{
  "n_head": 8,
  "lr": 0.000747,
  "beta1": 0.95,
  "seq_len": 512
}
Each number is 128 + 24 x the weight over its row's rms, rounded and kept within 0 to 255. Layers, rows and columns count from 0. Numbers have three digits each. The size before them is the row's rms in percent of the matrix's.

# layer 2 attention key, 512x512, rms 0.0245, rows 509-511, columns 256-383
078:134142150126132129145119118098134141162154105179132105159148168175106091116155138126092185082144131138109108114103147126061158118145144146097156125076144116121077131135165143119155099125136162166093121105094124138136137092128136137094134118186122114103143097124108124142124156073104157113121125143130095138123127121114120129146160141127128140132130099118130141157087087071074147151094
084:148123141127148126099111171139122131128135113163141142091113155092184136144141125134150118128091129124086152118111086144148126089136134089147113127165123155081121120120171135138151112129147095091131152117145086141121117144097173158122102106118146120165107147154114143156105159135149123117099096173133116142141149147091152140133146136154126106162151130196125133125118128130126152132084
087:138160108104105127095124115132146090104110137112182111115123148105135154155129130206168085123134101143143128128105120165176141102132120126099087096152138129129103082131139140098106129136169103153150134134087147112146123146139134140154141116104152098102109110174160131102113128158121113143130137109169104153147135110128104095102106079119112152142104136135102081115152181114150171135151
# layer 2 attention query, 512x512, rms 0.0288, rows 510-511, columns 256-383
074:146153073155154113131097142088153128145146122112117094073134094135121136136117115146149113131128092089123169159121150113108141107144115102109145119189154141157139148149148152127144126107118107117118169172145113131104093103111142171141143108135113111109127104115206132117180130185122137134147122193134132135165113114138072148150136121129135112149130124123126109181139126102119119117070
080:116080088132122128128094130091106115165111163121147130107147148089141153145115080120163098149131131137136142174131134097121133124110091087093132119142157121126139127114120118164126148144147109114132136160129100088149147111131143109147139122138132126098125116111147132110141161134147126137151131133142100099173111147145090155148111115102138088106057162118105142149140129123097138123105
# layer 2 attention value, 512x512, rms 0.0211, rows 448-499, columns 256-383
102:139123114110111093146132141136133124113176173145115135126044132153137115129101131137118153147139111143130137109146082111149126162125096137120143104173117093143132143127139131207147166123134123138136122077143094128078156130181156136150143120130114111144163140100104108117142137180132107165133104132110150156154100133145149132122137151151107121142138113112160138158109127139109123100103
091:111152127106130117122102130106119116107121114137131101143171141130125118120122077130154115151113117112159088106122120070118114119169120114139127140140098141112105168107109126113122145180127163145133150145131158153160128099132147092154139112146078136147105129126133123109139093090076094130115142106111115081111124092148088101117174132171119075112122098107106136070128144115129130201154
090:186173117108115167128157127133116115124147119140112148136160085120133112107145170106102141169139123130097126131106104166106122160126107108099157131109126127140116143131095104073134128124137099130127103191174094125107122123146127127149154168138150141152109136152141141124071113116113134113093108150154108158076145131101089157117146147110151131162176126142150108137132113139128067148087
086:140133121084096095120096158157154124127129153152130144132156120114128117125034084142126155149124103110132087141111139101108124153159117097122107092136128100182118109127138109180139116139102086132161157115146117129145132140107102151127110116114133117075144146153148118092128101167096165118121149163116140176086132083142152129162103120141107139111182122134133113128136108156187098132138
091:148136088143080115126103120132137127088152127106119151154131118116121166092119104138141136109175125137129119136134150090142116078100134142063098156159073106151142157108143145110131152151117098151102091107122076126125152127100117117110118132134112125145103151107093093128158117150127141208141143116140127100149142144107125156079140129106117150123150127126143132141127136177124135147113
105:133131138114078110135100115117127107117152155097139121131087131141157110108173092107112133083071113112118111152137147139113127144078146135118088129147165140119111158127141175116100169126124111165114120117133123121145146155125152094149137107136148131116094097125125114121159160156109143154141103132160135145150109142110121083069132133115153165108142171142129134114141139152161071094120
090:172145141133130116088138089155134112117141177153142123164144134163139108145092102102123123114142133128145092104132147182151122137169108139107177108162127163120127102128104157104133124139134139161125113109120094149119173130131111117132096176133100139146136132138124168194178134095106106146138137087165141134109142146116125118093152130127130150090122080115138094109111125141103143104132
095:099115131104126117129115074132115147125159137104114099150101125142165104151153162111099111112141112134141150115096082160108168094164105115145189133103155101113130133129140113163126095085136140144146120158116124126092174155126103116119108145140136099166134156126154150110087162112103143141114155114171128092128113164133129191187128126118113119102146118162123124144121141127105085086064
085:127123145164184113103096151162056121137125140160124101134118116140094153121127162147165075105141125158131097089117125152115153172128128094108105127102161162126132119130124125117152124144172086161118143157117118151137128105092148143126127178116135112149084097144116087091065100164140125176101104104129160166124131137119118111181158137142106129130111131117055132171126148102133174073102
099:160134122152118152112118135110196146149136146086123102145113135104152097149151073164149159086153107125137118144113117173134093150092118128128112116105098147169122105080122206090114148169126139116136106157097149115111146119130113134103178130144132103109156118098131164105158120117108123116136140147134111152170129101180082137076137134102124116124103124112122087164143139162131101154134
092:087146112150090143147136130098127142128119116152099123132157152103138158126192132105127147104122116130092189113130149141115135160088131130146122116101168136112129064105110144102098097091084110145155118114093124144131109129134154103106147120126098165076136145097154099155122155096124137095116127127104123110102104145120188128089128127099114095137128132139133130109135099107074132095148
096:102107134149095088159128081132130148107103095115109125114121138108111110121075167124108151107115125148090090137117128108135105137149153147188141138169161141102103170135125111106143091140136156081132110161114127130153132132125060164116174179132136148118096130162073146184100124143107134125124150095153136073118140158111132151159112135138117109130119083146126125137143108129137126084140
098:123135120142141084115108126138114142138091106102121099108186094159124133081168144122144114118129139093098141123123114097144137167144109160142163109145129148132148134108148129084158088101129139107152140105157146103134128105157106139136131113136074137134137148114128073166097168097081126130117171130120117075125068137130115104095107135123132141097134138133136135123149147124128158142153
096:099091140094086123130122125090143130140134141119120126143127129126140178110161161104121125122149156145079155150138120094156133172136142111120121136092141124074138138079134133176112097159140151153142137100085114140126138138139138114157121169134123172113124114151163103142126105122136104162164114143123096163150111145121178110118165124154125113135162124133146152119116123119153117132070
093:086169105156150120148115190137108138124131106118106149116135109121142117161133117124140110155138109180089183155118115127155147139087171159110092123162124105188153162155129159186126153126101145085101099126115131159105128155157121139099142150127115157129071121134151078112065160149095173149116122162114143146131138108095118156114144129068141159135152143156110131112127124127091154118134
088:167145126058126134109134111070140153118159111166134158133104142111143150105131110143101121156102145155144165136120118129134124102109103158145113115093094131119141112119129111143131162130125137168106122153086109117129118139079138128113122123124128115060153135144115170107134091161157127109141116159120099157190145145119143155163073138107092142143118119151105156119136114126116080102095
088:158142118124116034106145120038128158120109135113151124122164118165100114122087163178109141109122108142109118148107113129089158131112109120144176148091131156093131093075147110075111122117136142125111133130153136129145146120173097120124123126162154141130118147138123103155187116138148126147144131122142137175105184158154089188111144133143162083130140150123139131132113138148124135122171
098:080129112151145116102137101122130113099128144150111121124099129129124134136118144135136126169146119133136101135129132104134118128120104140091134115119127121121130142182153134174121079126146154142141103116181126134060110101116150157142119188155144114160134129108118150132092141195144098099117105119128162184123168135143115156150114108140136142149118108118138115150151123103093087107095
092:139135120153177129155108121144116157138133104143136167075145151156132138169111120120130153126128130094093103078107109151118130134096159099142086139123083114108116117087162119126133119089159126110137176088102131111179088165208154083121061068127105152135107149141124099108137118111128171136125099145124156083075094179135145092105099152139132147138150095133139129153144135139136113154175
095:072165132104145128109145121108119147124131144082140152143138113129114128133039117131104148133126113115153136157133143092138127106132140127132118151098130097129092154199082132184152130161120130107151128121170118125130172161102119137153108166120115119136146151138064135125162170196143115140128124121132132170121153072126153123140119112176140147137131111122080117122118116145135135114121
094:113141154139097136123152148162131114130132143092148160107088139164152091131108096118178129128154147161173131120113162122116129119099172138141090134147112167106087102121137153136118159136133126134107154124129147154114105106137163116121085069147111164127141125129122125082098135086151159121123125123123123120115108139111101121112130114125130140147126154166129118135131151138121118166149
103:140134145086124115113104131144102136136110110129117124128149161111170116140156113139127132089122138086167086100141128142144107130139158102125079114069106137095126079114112139085142113118137124151118140152119165137164128127125121116088119141135139118117103117137176151129123123080123117187107119127125108043137170164123150093138137161187116116107133140132100123114119111095103095162125
099:085132107108161158110094089147143125158151145110116170088097133145113108158136127097138151126087117168119090102134091112081140119142163121122080135104123122137120092159135119115118154128106118124169074110173130113115124144110136143163104129106120129152129119104093170101162140137141112119111098168149144125154139126145139138154123126130118171139095141106133107145125125148171097091091
092:078093129151088174128115110146113139120101146112113141144133084082130103146174086113125109092146122163066136169147119102139114134129166141159161119123156126083146095137118160123141139177099145149126103100111130121161113122138112071181129157126127141130126124107134142147159179120138098135151137137148145125125103148124141137105145098096141118097125135117149113090139128184132167103101
094:107091148136130169147136136168096158158143132120120120154135168143118129110067116105135128096131150149108124086127110139097112178135145117153125135076103149104143162126135116153162121135099098094156109111128134124166090147155123124096132118122089145133139138126154081142094163111124169131139104150138120070140129149145197118120122115138135133141115136136124157103135129114085180117138
095:105127104116152133138110101130142150111110106140118171097152152137155102139100144134091115175127126119113064132129113105111121135167114149115182128106124132119132107100101117127150135142158121133139111121145115108138133109101112120116124136136142117141114133144118157164162115102084145059104077131127111146144159044119139154164113126125149152123127115111094161148106120137117133091102
087:145113165209127158158132135156142101125094173127131152152094108142143120165092114136122132133134155130112092123130122107162164156138117122115125128137112145158105134129121164108118121139111167175156145092133157120150129109154161108112123116157108099150100103160061115152131143113091117131104137095122123103135139108143133107119118135132134121116143085104113119138131093111168175153169
092:118143103112173107115169107121151163130078133126139116120149126123134112116129154121127116181137112114109141138094161143132123124143100129125150138150133157144157107090130122130106145103125147116145125174108090124116177100040132140100135135102152115130140155113116149149106092135111127093092140110109106120153166164141108146155147141143122115124109123122106102166125126131183122105101
090:138153142135159106161149132105179127110110139083108171156126120143135158123100140123127130128146149121055097123139146077127138140134087123147152105128141165138128099129148164129140127155096129143160147092123094133124145146134141146100124157117130150104144130122082187177124117131115144114152105130135091103111170140126115185146099115106119147122111122098098126115108127099134121095117
090:118106164149153137146108123135119171090128117127117112130101106134129140117162122129105124160170110118113175128102101098122128130124163099099125103125130137093119102113134145104115137149141137160133110123084145137136093107091137148132057150119151153104144133119125095097157158115126142175130129130113138136090123170133103084154079115157128135109109139117148135170171122161125109114128
093:114133125118096137102146090112094118152120104147083086137151098141129117134136103130142098127121118110166123188125165124108148096166132177126120142150146145096121134115114054099101110128158129102093198136107135122160131135090125095111113137120117139117150125130183162118117093130083158110143131182133119119116121129106114102166143159131138149103122120136097151138138138175139167085088
095:132103119137108125145121132132115118109121133118106119095156174134132054118122138139110139151148147124115153144113103160142141106123132130112140133093138158062151108141151128169141106108128111112140110125126126123112118132119147122121067109137142110131096137135133130125131121108098142135125113122132118060149104192119134128100097143118116106139128130128123158136126105136131173161154
091:121134101159138200126135177146092120122151145135123099152128062094138139114169096127148125084104145149148154119129120126111124132121140162099073135154137138187120114079113153057138093066123122106145115105140120107118105138164125118109134100127113154110147114099136067102091137090122082156127118135093112118126083134155112145074117116145129159119126165158119133121140127100119121164160
093:114130116148108143108083153091152140145094118095129131102145140098117153124150134096109122111077134134134107138103153115107160162093165106139113129114125096124118122126152158052154101108115127101131130143116109133179130120129128122130138150116110154079111141140131138140149133094193138164132114123101110121121135118146120081108147129148120145092106129130148123138138117141134112100083
101:108123137155142101091124153132127125106152158166189114150077082140154115114080134137155137133157111108125125099109104108133145128139121111111105125111127092145139153165121144153143133147146115156114097060165155140130125154136160120105133126116104113114137144128142111103135128150123124142096143100098142155080099096105137155143124120124129127140144172118175126103107121138099103131126
093:116128131122088173114089163097149086099133130139097080113117074118147139103148078100096091084112113129118190116129108162128107172098132116123136133122129131134156129089135146108114147116094145130115090156141135135108117138147113134147128127147080193118109116114154100101130142082150118098145111154126137152117095124129124134084129160153138122160123150105143121068189127140104081128116
089:137149105148130135150136119104103121144134122091135117132112093194166148147100077145111111118113123153077085150126148125101152130143140172076091130126112106192110183132138120162137149121154084127105116113127104144088140123152142118104170161138119120121113119124099125078142131167110115132142138138104148172099120128126124148110101152122111161132147130180076087133124126150143130127125
096:174171110169173125142132153069092126098178108129154091160085068135103143134168162133123117139128136138154148164128105098121116135105158147107116162128167118144156059162141143084134104097109127095142139101105161151117124113168151143144143154126141151121123110104097099123114145163118131094114137122101138135151149123088126126128164125138124132112131121127150122116151134090086142101150
092:099132106086115156123162080120114144102144106124130116112123102133137133106111215123154145142143155128103125105109150134112125115162152158139145133065123106109138096114126127190150134122114113114138142094151127121121102132097157147155134106122176145107130137161079189167079118184143121122113136094105102116154111158099134132170114151151121120130162149133120137147114155135126108113074
091:128073152157136149145125159138131109115131131144135106104153139119140116137128132150138127143152119120060129103108124159121145155138105118164081138101108119165142106090129169118125138108116130098126107184085158132153133137135146132119172087152151082122093146144132136132110128141099086121167104123143115113161115133139110132126128166116145096086106119133164156111154091169164155127121
087:116110095162159099138148087119151131143100116133128146152118152139122121115098148151113102132101118114075134131130138125117151094193120118110165140090136152130152159141100095125120116158174126166154136120080099166119121141083160131122104117155122129144171130109137195164102130118124118128090131120118126118097210079115105184163114121133142095156114119106154111179112115092100175127116
095:112080136160151155118116140131123113110069148149146140073100125174093099144081123136134136125104113127134106164122131105129149102130147134083114154187142129092109155180133115122145131159141121125102077109139111125117084121075146128180141139146144090134141105107125121123117100142129125069124103109136144144110157160101102201112088070131140157122091131119103132113122134174123153097130
091:066113139142141119138172104135155159133133147127106150123139117153135127137094157104147139146129140146118080097141132156115126108102123088103116108133133139153125133124140147107114131103175142109125119128096064146102146104105129163146125197115115083097128139130097133156145132191124112102146129133135109139138169105107152148129132138132125176120129116099172123156114092121095137093099
088:129109150150159132167148131126118124109168133159148102117124119153125147144134137134127146099128112141120106072143107147113153122174158131104108150133116134094136144084082151065126105146138138140102072117173105160133158119115155102185094178129106144135083114107134158137164194115135127138116138134160128135067076126144059165107154146126121079146125116151144132124135101133105116116174
097:145117138115118128144108156117135109153039105145125093123136110149137137164136136133134133160145136115082138131113161126112095187073180144118143106129132087130150109145149091125147112123144110135115065094169136127138160109117149117141121176119118154116118122149151123128098145137124170127114115125150155132140137123132132131149128122149144141114122126117124131141115139099154155088115
091:120136124150143106076111120156099119103148116152134126148089112144122156156093135129153179135137136141107157104101140169123149144140135125133115145116119082170119156183149118145109108110138107135100106104150155129131100118109126091141131150146121122137138108114126134148093125150102130116079108139125147145115121093101168145130127142127172153130168124153120112103164102146121128155123
092:178124088092096110127098113133180136143189171107117145116120115092129141171149081151114124124158121143111092129136131078123127136138154112153103109115146103133120137091132160088119128138115148156086101127119125139143158132131131116119168122105087116138153158101110179141129127141130147132118128169152104163138158132158098101127074131113128126104136133094206112130147135147157074124109
089:135148149160142091173119153151091148126119107165103103115135186120111142116133188149122127188136159094095117116123119140098136136160091144128163127151117186112123150092134098140152117124139144086155145143141136142154110111142150138105095150105110161148119145133089152174076095071097132144109108138127121063110113111103107148127132131131111128173138113153117141149122146128148168148139
092:108112148109154119117091127141102154146151129170115106144128122104158134157162127131154135127130135168131129117148141127173133073103122130156096116106068108134125133187166084132157129115127085156133106133165179128150144158141155066104084100142132161148141129121139134146137121170116127160120173110141113092143104111147132067169100173136130165137140106128141141131129132140152084099136
096:119116102106100109152128126127173130123115133140111140136069116146123107103133108123096113094097132104131082120141163097153116138119101104129110128118117146160126156107110114116141135130157132153129118106124112120123117109127139093161130169141124167083127104111161107076174158113119121153145133145085120147112084109130113139116129125137119113126136122128159130105132142131070153121158
092:098085119129165135122106122095136145123168108116084153196117145089152124114143112139117115143147116153167149148122127126105133119181087106139132153161173110131113143167109144094129123118125124154123120148140165159131077154119131127116142101144175111140114126123084133177142165121122154062140104144136156134122122112126134123126133138121141131098110100132118142123142142125125132140169
083:140146142136142100110126110144085153122075126092109120127123110121112091151143143138113136183123166102156125172162115139130118114119113121101162138163100114081137098184135080148162154137098104096115120124164137169118129114108123133119085129103137110114138122089105186118130123142149109078158149092118133058130170113120095132182114149111119115137098101158099135178119153098112161130115
# layer 2 attention output (transposed), 512x512, rms 0.0246, rows 448-499, columns 256-383
108:150158132118116126116108143132095101157056091114128170134145126106143127125110121138117161117120149122136178126112153122107146111152144141108121113086135116112140107170125100085138065158156142140105142151123110135154115109100120124108143109146153154107099062169157158150147112087152166092101147121131104092121129107141155079121134124105159101120103149102083134124099129100148158121129
083:136129136155131082104130136128137128158112106110129124107108091082131132145136168111138126109123138130109151142126138145123073099122100131104121102142159154125158137128151146135071136099110098124168138121126136144153131162105138177124127122116150156129142158159141120161108139139159161168167124089127144164171127106148112149086097076114135167160144132163143163150120120116155130100107
084:098139121151134103155129143098149108149076102133134090135119149141096103160137081100149115113069136149149126117170152096166124120136123171174131141142115149108118150152106112145134143150133162166165194096123164160088138085112072126145120085143124167120153135124123107123192140136144104111121142097110127126147097131140168082134148114185105110082078153114125116114152142129132184142127
080:099114127136111130156093123141127141119122089089129124147118146126152136151114147140129123120137148131140152160131114126145144102118141166118064116100141119086102094127154130139113126109167107161091112134113145127146150109156110117128156123137140151130106108107105140156110132127144089142123103079100143103145124115146117121121195131128160118164057107122115127135073105099076137090120
089:114136140121146133118111134148112137136097125159081065113125128092112117147115125114137116128095163139107166129102120128081127177131095102155109113123187201113148095179118133163112107124121160113138117137113156123125113106118131125099122139148126101097139139135107144156156124073115139161125123123154087127139145141138120136133124121176098096126058100153092135141115103086133168125121
094:091117140112133143083128134149123109161098129161111094172149140109138123157151124148114146159173158146128148135111105110142181143164115140119083078101074108118127123133098089143126132099134158118101135094106097134120101125146111134120135131067138128133150133127152156159117063112116143134135148149087115127133175133130156144154122118141101124112125151117115115141135121127102168153122
088:090108107109151174134136146181126128134130127090055106152142155109142113114124146140096116152089158136130163143071130090122130110137120139129107180103118110131141162163128110106119136101127106103091114114145133078128082160133153137128153120140112116110065115174127122068106123102132177164099098161122164107118169151090091154148120170094119104111147095137100166108136111091127127198143
089:120104109137140131128106133147157085161130131155146190095172147141145142084128105124157166154101106134156134119185174101127106114108130136107089124154131127117092138105109100095159144132121150136134108106157149148129114128173100100160164109120124157088112083094121106097150118152138116133117116147120132146116124121149148063156155115137127116103097121115115102127151118147152184157178
084:115147125146138144123131101123184141131153135149151178119150149129128109124127131088116162141115117147137116137154112117142173091113129131179163104162116093130086120094121152132140124094103117091160140096143149120127148141153089132176122117081100127084170148107088155146144125095076151107144121137123139116138145097145136127140109117142153140124136158148190114101117101118102094163142
091:135130130075136085147127133133080089109118134135146082136128099129129136139131152099124123171154151125109164153121153097116174148142135116118093142130130133125089139147105091179087116114151149137135180099114106186108100123084125151117109136089120137127075130169147124161137146120141120151105179140105155141122147130105140117133116113177105122105159126115105125127147130130108178141097
090:139099138124136140102120139141120135133145126124151130153134172138118122130114096149129082163127100135155083146130104123143082119148126107114149126117099091116124169172159113171153174156136114125102126158139118068146101127162136139138129145119144103178130103135121130091093090119150106150153140113148153173163139147075099159166105123111138135151143159117153141091157139141152096084134
088:145151132128150152120138140126113142123173182141117087141130133150129125099151124116119097125133180144150144125110117119152125127119110152112126160094070143161122113095088171110117162120112095131115107130148129086131111155154131075135138124108134114127149151162158122100139143142096109103137088134102130141120147120090121096136131156100159120124150119119120107067120133162118144174157
097:109122126158139139125163157093137122112149130153122179118129145103095120127102093126143095149129130158129110130159116144094086111081125080108152120148131136114105128141125107152122138173150116164131119158109129109120119099160116129098132121126171144141126136151148156107137098158169107103139149081156110158148146136134113143120127115134129105125111093135165138125169126154145084128165
089:134143114136139127068110137141108078128069107153141154149152165118099114139111126160154127168120117108160129114149110130137107095147111116100068111130129110126139134163107085120100163145154144154090123141122085133101112115164141109143106099132155108151115101118141143128151092112146137125122138130096140119143142154112123122167109100105137123130125164130121113107176177119123140095151
092:159128158124121138091147101106093119113099133068136082152142139110123106118106129148116148097113132112135135129152117116138148114112105138158150120087111162118117094129112085134076101137136103126089161121146112114157119118114126142139133128151157132140141153140136162211117099103137142095160131162124115124132150112106140101141115147130114089158127128108126136122123141153143122124124
083:120144146158114100171109099189126143133140127105124063113114146118113133132146139108120129078107134110123114154145117124105147161134137115108122108125178141141119119166143167133121115130102132089140109131132183134109143114127122068131095147087145120144127118118109101149145166134126122157126082136145133136087094115144143114130174143144171177158091124098096081109069156105148152141138
083:071137130127146177149113112172148160147112154135114184115127136103117106140164115051099136150130141131131095160133168147142128088123106101097135163171134137168115164141125126137117161125132124157161155103099161116100135131090109112157137122096161107122153127159179150111137151135058117091109095080128145092136094100105113121139128166105137158114125078159154156103142140123136136172124
103:173118134120117133136105160098121157160138132127151138085178135112159127088130116170128091111128118120147151095115135137126140101148183136178153151116127133150164107086082116081163135145112086122120146129138143105138122134141109144114165113120124086071100126136131090103097115106129166117126134169146118079097090144136109121118107148080162069095146104148131151123124113156155089081150
087:096163150102109150129134115116131158109158120121124126162097105102121089150122127141129127151132091106138099162082132113137091164113126143118135107139142102086149128101136113137130142111129137152097104160095107126114149102113153171113114163127135114131194124081127139118125149114137146102135147113123094176142137092112111129105166097140085135136121186098136139106134109110110104117120
088:199130130146104129176082155145135130105132127139137104116118115127157099106141128140128129085141103124113152136104127151126143086130155146118136121101128130135158083084170142093131098129137106150101106142111141134148125120109119114131141125158142108122136106134168113135105113095127151128124122179121126077100085118139118142128120184076171104154085127117111110131085128114139146110132
091:117112149113113101148118122103102146137075091157110103156136136101135162143173138173086172102152136127076148121127110122118168130137125089146155109123119106134174129120134118108125115110108132128110112120092091166138167133100152139105103179111119106128120138085118126155149137130112151146118095170119075122141153114141147132106149133129114129135116126075108130154110095122116150135117
102:112094131165147152138117122127169151134148157132138186104120107162105152112127125107137128178178075124111103145172160133123107115114099092111122110177150100119122134118167133186170179118099145123182129144152128154082128124123137149130119118102109137134157110074081116096125127165127114106147158108095135177168095132119095142150117115108135148147170140137170151140147126150124133102119
096:123120131101118126125116124122099152129122144169137117180136099145148108114127141155109143130152132135141144132097159144113162167123121115135103116135107119121158148106089128127121131104163161133066113131103101142135145136112094110109150129104136117081153145140145100125126119107075137166114115135108128138080147134136167097114153167127126093063169140086088138113101142136081138172144
093:139114133101113137095115152157135129138135152088098109119145136140138116107116146151130092139139132114174137113096118135156095144127115138090094134122087140156114150135130095133102136100155138121073101113130090124125123165162122144077165096167092113132134130160151143124104084131117127154112121167080167126114183152094117153170089143121095109135155145129072136129122118112128130107116
082:147157136143144118106143117109098127091150127153155140136115130153117158096155112149106150144146096106170101086116114110152108128118105145079161140179160100140128096106146133106119124134114124114125080153122092142156148140118159096131142125154123103144110099122118113116131104121149099107130103120113110153128150114081098089164116114135169102153134180101131083123143161153117129141156
089:186116151146134136131147146087129118122170158119129101143124099151092139103132127106139126116136155126138133148101145112129105140117161142156090143120131145139110160134118133118125153121112143085148148132143108145123133119123162119157164142117135149145183134146176080102119132127184094117143142112104149099069130141143111077123152170149146135093153154139135100108121138126125116166148
082:112169089080134096098116138122081106147102142142076108085147125118131134117129125149117121150112130145142135117131135124104086097123116129146117146174139123112137139117132066140144109146130156133131141121134084147116121137125167136112139112148137084129118135103155139143108103117148135184152151133094111128126155150133120113132141127105141125118115198100105162165124148155123125100119
091:161108138156149140164121156129098154081182126161134068152126115158103146131127126111129099132119160136113109119120139148099143148128152126165158138105139124142110137162128179141127140136104119121167146130137169131107100164130116112131102131103138132134126151125123080108141175137108106115124075107146145128102095093144130108113139146139174122106156119130120108128108121135121127159118
084:142102130112125139136112122128076125134141115143107076134124125138136106101170128099088151114120130164155167141100126120129145157123130145134131185134101102120060155118077135105105123133179108118115110143120127139124122113144139090154139128143115134150141121195170085099159143122111115127117108144081136137099102110122136074117145195122127118090135131101105111112123112139116144187140
084:092115074090132138133132120166145142184154132144099143161128155116150144129142113149106157099116135135112124141148157132142146131145105122098154117119103114153141151138169155122128142085150150101078093115149110095126145181150121124083136109109068096150065121137129145126120144136121105159102114183127095140139156128105141156101158120131128126105152086099096153106128104101141132166116
088:132122120162129133166149139152204111107191148156131113113121106141149127125141123114105129117144156142115146134125096095143165153123112125144115086096093100139106120153127165118190142112096090109143071123152165097113150113183060116166100139100124123167135115118095122147097163169173090126133126101110131123108115100129121123105147127151143131163093123116128086109102107112116112190140
098:095126128099169133101128132147151145118151122156149184137128127124159138132111100122174138166121123130148074116105170117109054124142140110122095099169131135176109184134117138115130126080142161119126150105130117131146105160145165165086152153110081090118128115080097131108116124153117134142081114183101118181108186120142106149137122061146149119101146117196117150127145105126146121112138
091:113134124153118101092134122101094122142061154106153174142151151133131102144119142133161108157125115124114110133143096113135155111106106082125175086143095109110164125149100078162141152158120106157121147154115130144129149114130120165129122129127119115128119151108099175122129123122134155120162146122151074137175170144136131120125084090113110089120138130127157163150144146146123092113134
091:105130137119162126149121120155126140138136178169128127121131122172152104127175131101131124108186108116113129128134144138135195135160121117122155123129110110104099092121136164157157154149132126134135122123117130110120130142127102117146112107112155127147157136154137133119143146145071107120136159139125127142148107118119121152155112165109131172114141145102111087109124152128133117169144
102:173129151131102130123126147106120131137075123091095185113164181057099111126088103161103115145120133109147143107115129134128097079109148137129116139133171137126134090121118112129129116139120112107103141148127118121155153127125147152140157111159173108098107088102153133146099100106144152156137140135149129103118136153140127116142135130113159074128092069126131164125141141115145160070146
087:124109098126135118084142119171124115174092120097127162141187187113125136143137140179142098151138139112115117160136131102154131141144130122115123087125107142115121123195119094134128145161159125135085163113116119131136079109138123132096127097148150077151131119122096187141098103169147147120163175133124146113166117147097116169144082090105092131169115105129115167162147157091168126078116
083:143128114128128108094141149132114104136130104156126100139119149106135100113139137116168146118123153125174163103124119131144162101119123135189140116125115098120122095132094124095115076138127134133079129129144116090129107148108099143195141127107155117133109112150135145179101083133125153121131148137148106103102150125148158120109113099114124092116106102127175154150121142106135158144142
092:080137117134118139120116123159140140173105130143108170092165173127151112129132117142133105103113091123150133101157127127135132073122105105109186107140086142119140132122141107143162135160109095151133117145123133095140110131127087122130140107150102121144119122145109173122115124133149156142163142128182072112129105137137115106119084131092147125158116118126128127148136142159163112120135
083:166116128161119128144120147119165116134146097182145139154131148146122141109132083132141135132155122141164144104127127126136094162117150099106119115139139097149157149127125149102155120115126165118128115153121125132140166100148131103163138149131083139118169092094150061076163107114139119094126121154106103115059138128156132107122155105141153123100082137099132099100115136108134141113188
086:136188136140128106072107112127090130103113134123169112172100119134112117134136112111140184142128115111145143109112158099147091154121140125122118101153163157124105187098156108155106128109113125140146146104143098149111111127120137131142130116100094179116176103122132119108139169127114134102120152094101132143157139111117155089143124070171112137116155163139120106164140157149113158127100
086:174114155134119144154147147115127129092155142122135117111111112129108122096144129090087103120112160140153138143136148123134101127091139158155139156152135156125101126133123166094151150120100130080166134145147146116127154115129108093157130142120150145145118150166142069088132163134127133098141099113136156134083073128134139052112152162111118138093130102131124116085109111140135107152138
089:146121136098134108133149111111100170131179160109105078117165111087141146125136174130096105125137154146120140116087105164138144141130151148174144174088120138134116093140093162121100095109110098114111137139114152102142145171143109107093116141129142113105097170152124110152113124125059126156106083154124161124105129117147119121121123209104147103114156095155128104134111122119108133166116
089:170126115132133132116123145145135131115165129098132103143168116133136103110136115124064122095134175138137148139117114100129136148131153165204144173105139126109134117155093109106173093164093101141131137135153144118136116106146098079145127111144179158140138121157138105121134162091123122121121094128126151101090089141098100123141131172151139125096125118119107090078101162132129123192141
090:132159124124144125093134142113136121158140145090107168163129114103099078127144122079115130129113176159150119156113153136129056166101101156120145147124113101113127122138116108122140117152107139129117161135100140081114129115127090156091161113168135112129179173193131134146101091132130139170141147136091153116154167159081142119129101119109086158108150112148138154096127133107134150187109
094:135133115126170132143106104132121145109215134136113122089127128131146152111126099089114132132136091154150099130155128131112139106167102134158158140120126166101106121123146169151152154130110136131140132126149162069128076139139096141125137108120138093138116127161132128123125177161113102126122178093128136102147109110110090128154104187105163102131173131131164104149153124151106126121116
087:147141141133121171141120162116130143128125140138146126121125167099113094143085103144122120136149081077153125118144132122134125094144152104128131123096135135109174087106128118157162149119120132120125143144138130131144132134144118169136174113125124086122154102127126140106091125131133109109174144114158107108107122133132102106129134135136118082123123101087161156133124162104126100079138
091:100145162098141127117111151115112137144035120098106094119106117123127086141132148125112127121134119107126168145125136136127181169136108124120095109139115171110101113145119119191135137150158141132149139126118103183126120106100130146090100104164149132114132081156140121088170100119106091148105169093114159115158105147107165146126136136132114119141124118131076114149108116117122161111087
086:103145115130184142135141134095155135115155102164150203130108136140137117112125095083141136128111117169125113123124151117104108118109149098133155120141138102149106148112124174114122129112128150158134137155150124125133129115133137137144133151122113145133159121143141110093159162127150121105117132118139098165120131107141118109096104115148161123094123140118154151094147104105124106171176
095:145150137139080129110125108112154126099151143122124144104109118113111104118095115162131138160139098104122130141112109144097117155108129103115098080132189154131201108090147130154112139131119140116121103127135140095119139093147111177119159141092092105116131109066130107123132112126157109131131147126145090153136136124115129118092172092148123087116114108098129131134122178159123175100120
093:133136165139119090117128136104099106140146134084097156081149119073121119123140144127136129141143155134112176151134104132104111142105102161098138152147126118083112091149144088137108143144106128130127126125141140103130146105109119134102132097158177140161141139152114159161130111164180135129098176100148165109153128132126136135117114146069099131156094098100102150135117127108161120106098
083:122090111144102101129165164140118129166117132112164123108109125127133125138156114157130110097148144116117125118105116111144116125094148100090132092117113103168155124108149089146168136109131103109127110077108111168159144116140136172118147176069100136153140126133149095071142129158162138129143124132109097147096158172141098131127094114132108141134106116188135141126123145112145099132127
082:161134130120173129166166104084162138109219117180135118104136113138160158076111122135114121111136149131114130138113160139101135099124163155148148142086131131164133178099128161089113077162140162117140116139134169101124100120152138112139149155117118121113111151170133086124096142104097134183112094174132110163117110148102121135140133133111175113101173119139140136112110076156144126159151